{"n_layer": 15, "norm_eps": 1e-06, "rope_fraction": 1.0, "qk_norm": false, "tie_embeddings": false, "parallel_block": false, "optimizer": "adamw", "grad_clip": 0.5, "schedule": "wsd", "decay_fraction": 0.822, "batch_tokens": 65536, "doc_mask": false}
Each number is 128 + 24 x the weight over its row's rms, rounded and kept within 0 to 255. Layers, rows and columns count from 0. Numbers have three digits each. The size before them is the row's rms in percent of the matrix's.

# gate: layer 3 MLP gate, 512x256, rms 0.0937, rows 421-451, columns 128-191
# up: layer 3 MLP up, 512x256, rms 0.0906, rows 421-451, columns 128-191
# down: layer 3 MLP down (transposed), 512x256, rms 0.0795, rows 421-451, columns 128-191
gate421 102:134120144141141158141114128115133195141114149118154145111101098126144116126189140101143132099173145167149100148108136125100134104136091094194136131119135107099165152124076180104162161152151086
up421 102:114115091099091132084127111147117120138149119181152121148121151124111127104148136136113134101139112122107137141091130084163110082162097141103113148091115127117132134117132126158141131130129157
down421 105:111151149150182145182117124120130178141120139114085129108160136120162108131138102127147114113124144143116101135147120198091146146140164115151145112172129126124133126104117113103123123106154110
gate422 108:141117116083117146141122098113115145166120139108123147147132062151098124138130139117096152116181128098110126107113111122184125117122103149149156129090159125149166151134118125105158154090121154
up422 109:127094120158139123155135137129133159132134112146091106161140165130137089129120145150161145116169159148149152155160136149134147139147144140150154135143145101091159135086126114132081137105139150
down422 112:135137125139128098140151124123126170165136125121141113136125123179143101140110131123158131159129150122121156147162147140081146144132113107151171138173125104126151137109144143159114176163117143
gate423 110:127129091124116108150138169159133133145125120123121142114106134110056107131136147152071176140106104092172170107128148139168142157145087079153164111129138122101115155135126141134145153102103146
up423 102:153102115125129105129136138104105137130096084133059134109140104126113121150137134147108103097109124143085121141064144109116127168097136121141072118064167148152137105133162176118129147138175131
down423 104:143126097150169146129108155133128129111112102141120128134106157140113133153148135145143147095058119132137154100113133147115152188098128103166105128126133140102122123133147125111147128117158111
gate424 108:113143134154147158079144136107124128141127118106130116126129169126181179124117134138137135096094139164086118116090124135106178144146090144167188137131128134119107115126126132077140138099140104
up424 109:109117155110120140109145133151143155141144126078110179138118137155104122118120163119177141127156120110095144136113134082123173125155130094167151112121139104117116107144145160148106137115130101
down424 106:118118162152158140056147122115130134152126129133142141119149175132175147128120151152153144098126134144078123133075120105107144108129089155146133145125122146130084119110153087093132144115124096
gate425 106:127112103134103093133130124117134131168153168138164154159169114149157137137142116080134116099126132150127130140101086150134127101148099139151098102118154154128153103091135161138162135133117158
up425 112:138119109162103080121110126162137066109129160124158135155154155111144111132093104102147122109179109113155113117130143131107166183132144151128148131069170129125122116113149124113106143114166123
down425 111:152151118158119138100084120175095117088122077115119116125091133117120095126119148151095098111158123095175135100140139135093137164102156120118159122143110107109121104136114132139120116123163119
gate426 088:105147102145142109144147109144109140140090178103132127105127117134115129129137126112133171149117113194103156077099117146111120074160140113127111100104136101131120112170141140119147157134090099
up426 087:152113133124092111108136094112101129096131175149149099130068145149132124103107126118136104112079176117107136149104147117100087133109114159133115122089124119163108141137107098120147108102143129
down426 088:143099134098100114145189112120133088169058170119099091123122115114140124111096124108156099130107151148107168104124103100161119146137116108138137093102159079175162125156138106129147113119111131
gate427 102:130125146097150148125148146137139138103142119101121092100110143130120144153151102129091108119099151135124137096184134096112130136100098139108181150104074115108128159113109092138133113143091128
up427 100:130152104140153098172127090102139112153104141127123109128130143123127141118095173108118100120148133111143142176113115149110166147118087087143091124126143114092115168115137155120102150108139136
down427 102:097129141134132089131142156140108138127150167102170138107157084131155103120147123128170148159127105126118081149121116097131089102209145121119106142158138125175134071144125156073172115089120123
gate428 109:126134133131153092108190112121121158111125114122167131145068126109145143137140185107109127088149115169122116127157083117120114106133145156120121138137127109126116108104154139124115156113125115
up428 108:104130128117113150175093134153104098152129121135097129109175128146094123143148110191139151157130125119131144127125164141165164111146127142169139138105141145119144139145158115150125130163116138
down428 102:137127120118125131140209106115121131121133136092110112136083143116145136126122166118134116114133101133125118144157104126136117106146148142116094113126115126132125096108128141113108145145140095
gate429 107:081182144117086138108122141155120103184108108093146121111127106126091127088151140091169122098129127091118166130124083122148103073169091078124146123134122133159125127148111148095147122119157168
up429 099:085163145136125145110128115141158101122106164131206117124106124100145154109119121097165140142142112139121134117158087105118168115181091101135104117098096135101099156116178110091095112088125148
down429 102:158137114142122118130137124092152144124151132164155158129137134120145130117151102112109143166166136158128094145156171142153130140085137134107120126106134132120095148152124102150152137137075104
gate430 107:098136079135089093115130086150139086147190145123104135114085129125094139089119132146138121140114157095134140125129136121142097173142095081123102120098121089158141107144163128200092166142112123
up430 108:109139131139149172142133137149136141121106124134159125153167120166105079135126139091106172124151118158157147156123130129122131140112112104126094115158120107115127149169138126124121131120089169
down430 108:098153136126167164102095120137103171133146135127149131159156090134112107132160165128108136108155115109122135171132129139123153168125109080161096077156110115112139128195148133084094144119128140
gate431 098:126169111082123121099148129180136130133144147115114110121108116121107123105143137132138109143145128099167140125130143122205099137156108128135107131104134092130105089121124179141119118149179146
up431 100:130129126145126134120125138141119171116137142155135125172141133129120118111093105095103117103112129153109161117100132083126145100124118174155118073120093134145137105128147122166140171133095127
down431 106:151129093140135100141095138134136172130151117150129105143142118160112133094120099097110098101145112141152199111125126089103118096128118153135122072087133127137145086142149145153124130164075172
gate432 095:129120135120139121155145136119100181126139156141109147115105126161140137093116150074144137108106120128171122133094151136126133168122102091126117087124133107113126139143165116125117144128089109
up432 098:154127148122124130136134106130184165152112154094093119085124135116133159099113144151163126097186127115137142156088140124105130165104130091124138170160176103111155133131143070103114140168121123
down432 100:162138106124115151117167142111123100133115126154115146110147104133148151117097148130147120102103135148121158146114117132136156156155164137162140123156159126125130100142136101111149169158123109
gate433 107:132127116112119100160137133119101136115175156137132149122103108135102137128116143103109159115130158077125177107086120139153132062126106126131140088099140126161155139147160157100149179123176151
up433 107:116146137099103116138125141160137167167096158105156127118133108097126097131119098110150082125166111131107135129147150124128085118152122148134123161156121172135122089133120091203132099116090124
down433 105:128140154100136125151210141116112142138140181103158127125123110151107109172120115112112096106145118112092157130121129127133123121176102110157121124106128157146119106161134121176133125152110162
gate434 088:134100123097089132193127133123132132159180109104081135101168163106105141166127131083102098079133118150127126161098124129139141116140101126115113099127150110163139116138102115140078101111135152
up434 086:132173138153130160149114135136175120095040106109132139159126125134147098126122108178132140143153173176107128096156132075082109133117125142129147165130128100101132153138109114111139131149118152
down434 090:101136134150145062085115139132127108125099136110167127124110093112136119104118116161156147171141094145117149109124159160145147105108116119130134170141121121111109145103187132107160145135119119
gate435 084:117148136139127071147120153117172160120163114148083162174123114120116110117121102121141084120119145100077080103121115115133141117164140158120159102116110144156138164136127120138123081151152138
up435 086:165088129117141113108161120133121128130115082147111088149132149119095121171124130108146112166141155080150119151139157138136150117142130145131181106131083066140161097150143074101112114115086165
down435 087:129159123172174108165159110105129149125115155114135137155139110147141120104105137145123078088105151126061100118129116122111156107165179126159136111124110136133134122127115158170105103188145128
gate436 103:128107080127105082142116128099135136138144133143150160122109118138144148133113127118149139120081128121103108123177110106087133108098110142119138081118156111166153104150118083143107147103102127
up436 115:168150156137157155114140125131142119129146127139104094148141144107151129116164138143127132124139130150113120153093184143132135117134163119130115098096118164128114131115143158115151123130157130
down436 110:121160171118104150135122142166130138128165127121096114137136125114126113110165140132122103120152105103134142149055170130135121117158132120137130135121110146128112156120160152139141102134164143
gate437 096:130126125128139134109150093125171164142144145082145091147125112132124148114123123101084133114155109107105090122130144151171115133144131109161133063112137168174121140135126171139107134116106149
up437 097:160142135137124153163136154171117119143106126181119116119123152120133093143119120170113121102106059100149161147106125088091149081175112143119102166196113154115104145122102140105123101168145123
down437 099:160103104111088119164174144141083149147112138133150131108121167135120086166127100159138137160123077106166138113134082096121129111146101152088151172151129107104135157104127096120123138153155097
gate438 098:153141162108117081128116089115104117119122118117139134133120124180149113156139114141135208102117097162117083164125070101132119126176158152085074095153100095136140127140094128106149136100091136
up438 102:123143164133182145169087135083133125132126112137147154104123157136157133144093169095139142118118104135118146143171100162054147139132161140084110191169104107111133135105118158122129131118143101
down438 100:093108111123108171096094151138127134152131138129135112134140142077093128101150120127112068158132152101129156097114192138142112121130105109167183119106165154121103138129153105164134123141156140
gate439 109:113087135168146167123115159123152087150185147171172113127127176149128134100167108125090139158054119142123126158145113126116122120127113115114117144111144129128078085155146089118067109166137141
up439 114:128105128102085134144181117121113112142117169142125151111120151143097135131144109138152092105143123154160160142129113118146142106162131127131116126164158104157149129132154155159121109104112186
down439 111:083108132151166168137097143144166078133176130146138114126110141125124133105144134137119123137081100142114106133161113120118123137138094110124106159111116127119082102136147110124086084166126110
gate440 094:166101123135102130124143117151136160117155163108134100115128147115102148068147125115160078086130101133106159140126136125121136125140106120151127110076124142137137098157121112138140121120157117
up440 094:155069144146101098150112135114092111143154151124138136150134107120124103117086147120059142134126165099130149112119095107112113119112093169106152098180140105136114122070139132105095150149147163
down440 098:169099168122095103176074128147130179128130142100145143116149110138088128088086135117110138112127136092158121089112131124132100113103068185134130096144167114123132145099150115129085128137154124
gate441 095:122184137164138131118130105132145182109108129139113105096107096094150121101192134123155118130107077148171141062133126128156141094117126127093106175093110146155123085114106113130127170150124109
up441 100:124096118117080107152137126132132118120164128118125111126085120141115138159118125085140142150152128130127123159088100133109148118100092126116065100119167123151173052166137135136176115098111136
down441 099:106171126164167124121073085140140171091104124136144140081153106065183120109129119114136123129124091153162129100128115136134147113139123155099113154123116152156102091119102127126120128139121083
gate442 110:160158140132148129122110103105124104087109115123117110106133129147152132149151118139131147121093156155103124091120153133116145128084169140128121130149101153104121156116137130116149130135093132
up442 111:128133142058118147143140133130102154127093182147159093131174144122154158114165118158152138118130134144127080142113171159127118116110130092152056101145108166094152126162115112128140106127131079
down442 107:102100099160129086120119133125173098118177075111103139110121123108092146150103123105104112125127098090104160119158115100135138118137115158130176160113139100128104113106129111123128117121138189
gate443 090:137133157149129153120121171131111145173118124108171139132100131113094095120128099122106136132124119147141119092122119083160097124124103157088101103130085172162144088173110121111107108110101151
up443 093:079174188117104133101126133120096088119132203147113131128127109144155122107139113183156113145155148164114141121151129115134160136134151097133127147154092144137112073097130131155192162140080145
down443 095:161111198147132116132109125108068103132133174161130136113143100116164134129125105141139114158164155149109119128128105114123142151117164133137094111133109150142133117095114125110134114126101117
gate444 106:100063127114111121147125150129149122106135138133114141124127140094076119104096103147138103151114164075127152126098096169112063118126127114149135089130156142139125094116143124130108132133139155
up444 103:104136107146088054128151114140135158130141133105098132126111093113118155122128108119091159112156112109136097091136175107123160131156082119110151127090130143124134176151135136133122097132165120
down444 106:100102119111084066148141129117191160160128139096140172138134124093076137135107104108085126146158129073126110115127153120125113123146084102118159106130163160139114164117123130125154109145156143
gate445 102:152150153156117149156112144132155122119142184128118158106114149104137112111134158115111102137110118069089156143171077102136145094157126081095142159117116124157119127148135139149146075137150135
up445 100:110098120144116075085152144089086110109097123120117092134157153164097163139127125116098130099127131165138152145100164118124150168134109116161091127109152123102166085145156105122091144104106122
down445 102:148139146143121151161157121141136132127140206124121154135122148122146119111131154107112110140136104089097141149143087100128138106140129116095124122142132145138116134140124148147131086147151128
gate446 089:101126113144112082182127123136107129152174143111145130113124111151117120139159143114116135162119118103164152085112088131145139110114080128103155105116139102153114135121167156165134121114171151
up446 088:103135124098126102114103114173163147115101155108123122139137170106101162147148100092141096123152158150094095130109154124108129080137091094114125146116169134140149126123145152109061121125114117
down446 092:089146118098107097126165110158159148148129172095115126130119153119116155157138116079140119130138150121112125143099150109129123073165095095107138107123164123179122126156145171124102104151116118
gate447 094:141148184112118103102145119091114108109165153167088107102110110091128103131099113088143122097101118092112137128125136123128121124142081107117108136166163105150142144122122133110145152114132133
up447 091:182143152123133101113154149110131136161116132154069162132135106062145136142097139107125153132139104105131138111116186108138141133124166119121120116132147115159111146089158102118156150137164107
down447 092:132162119147201136149124172129132080142145157108078127161131116125164116186142104160126146119126110102081141143166125149141159168130124121149129141147130084161143139099141120139079104138131153
gate448 100:131146134132168111127172144103134126104129162142115133166154127123153126120110134114144120115160132130076142132119129126145176145104173152084121169154144163089111140126074099084109151097131114
up448 101:130151156139137136131083094115132146134131114113104145111079165102136100124111127172142161156104146116162121118137118118115108143149115132130115183141129118143129134095126129149126154128137097
down448 104:115100081136055125107090128148123114139144134139159151121131140150099144156148127118116132108113132153153115110120109151134089110144104105161148069088129111131126100155165178162134113128156145
gate449 093:124105130090125140113110112115147148149142167122117106102103146107082125113110124060154075143138089155160172161123128142131117101152151081121100128122139138106089114129107177130127162135090158
up449 093:094158136128133110125141124119132142099138147141114075143116131129123110134146042096109101095119135168088152110102120141134150152123088127121107154113117130150143133117118057125126134129135109
down449 095:125125144082118128140049118086129125138153180143124087145161163114113107103139106064137087155160099176112132141088132140121114116141126110129123144166156165139130137085083124104132142129102151
gate450 089:136163159117118133139149132138139154124097163103131148131113150138157167115141131087132133108121142133153138152123124103128118128135144142106113147095122134116119169121085196095146137146104176
up450 084:118092118161108151119119141109097092117151156161168129129133123135123124134159158164118101151120135120104164105130148136078123123128086174095129158120133159120130164084124138143167170121123113
down450 086:119148110083135127139191104146123130122119146127147167128119098144116144160131132129101117112148154109117113123143102132130101115075184095163112110109146099144086126118136104110115117086130155
gate451 101:118108143096096151125154158113135149142155117147129156174108144152094145153130159101156134153154107123131166113129137112116144095092169099156146164121129116181144120128114110148123111099104137
up451 100:151105109143155127102165112114112109133167103131121114167149151139130133107174130095135112116138090167117135152123150118106160141085148113161138169155110107153143109107132134133085083119082140
down451 102:154145095165171106106153134146161113108133101130141166111145101087147161095150111150143133114121108155125156121121152146122162135072135123117094110156099074115119148114159133104125109136130150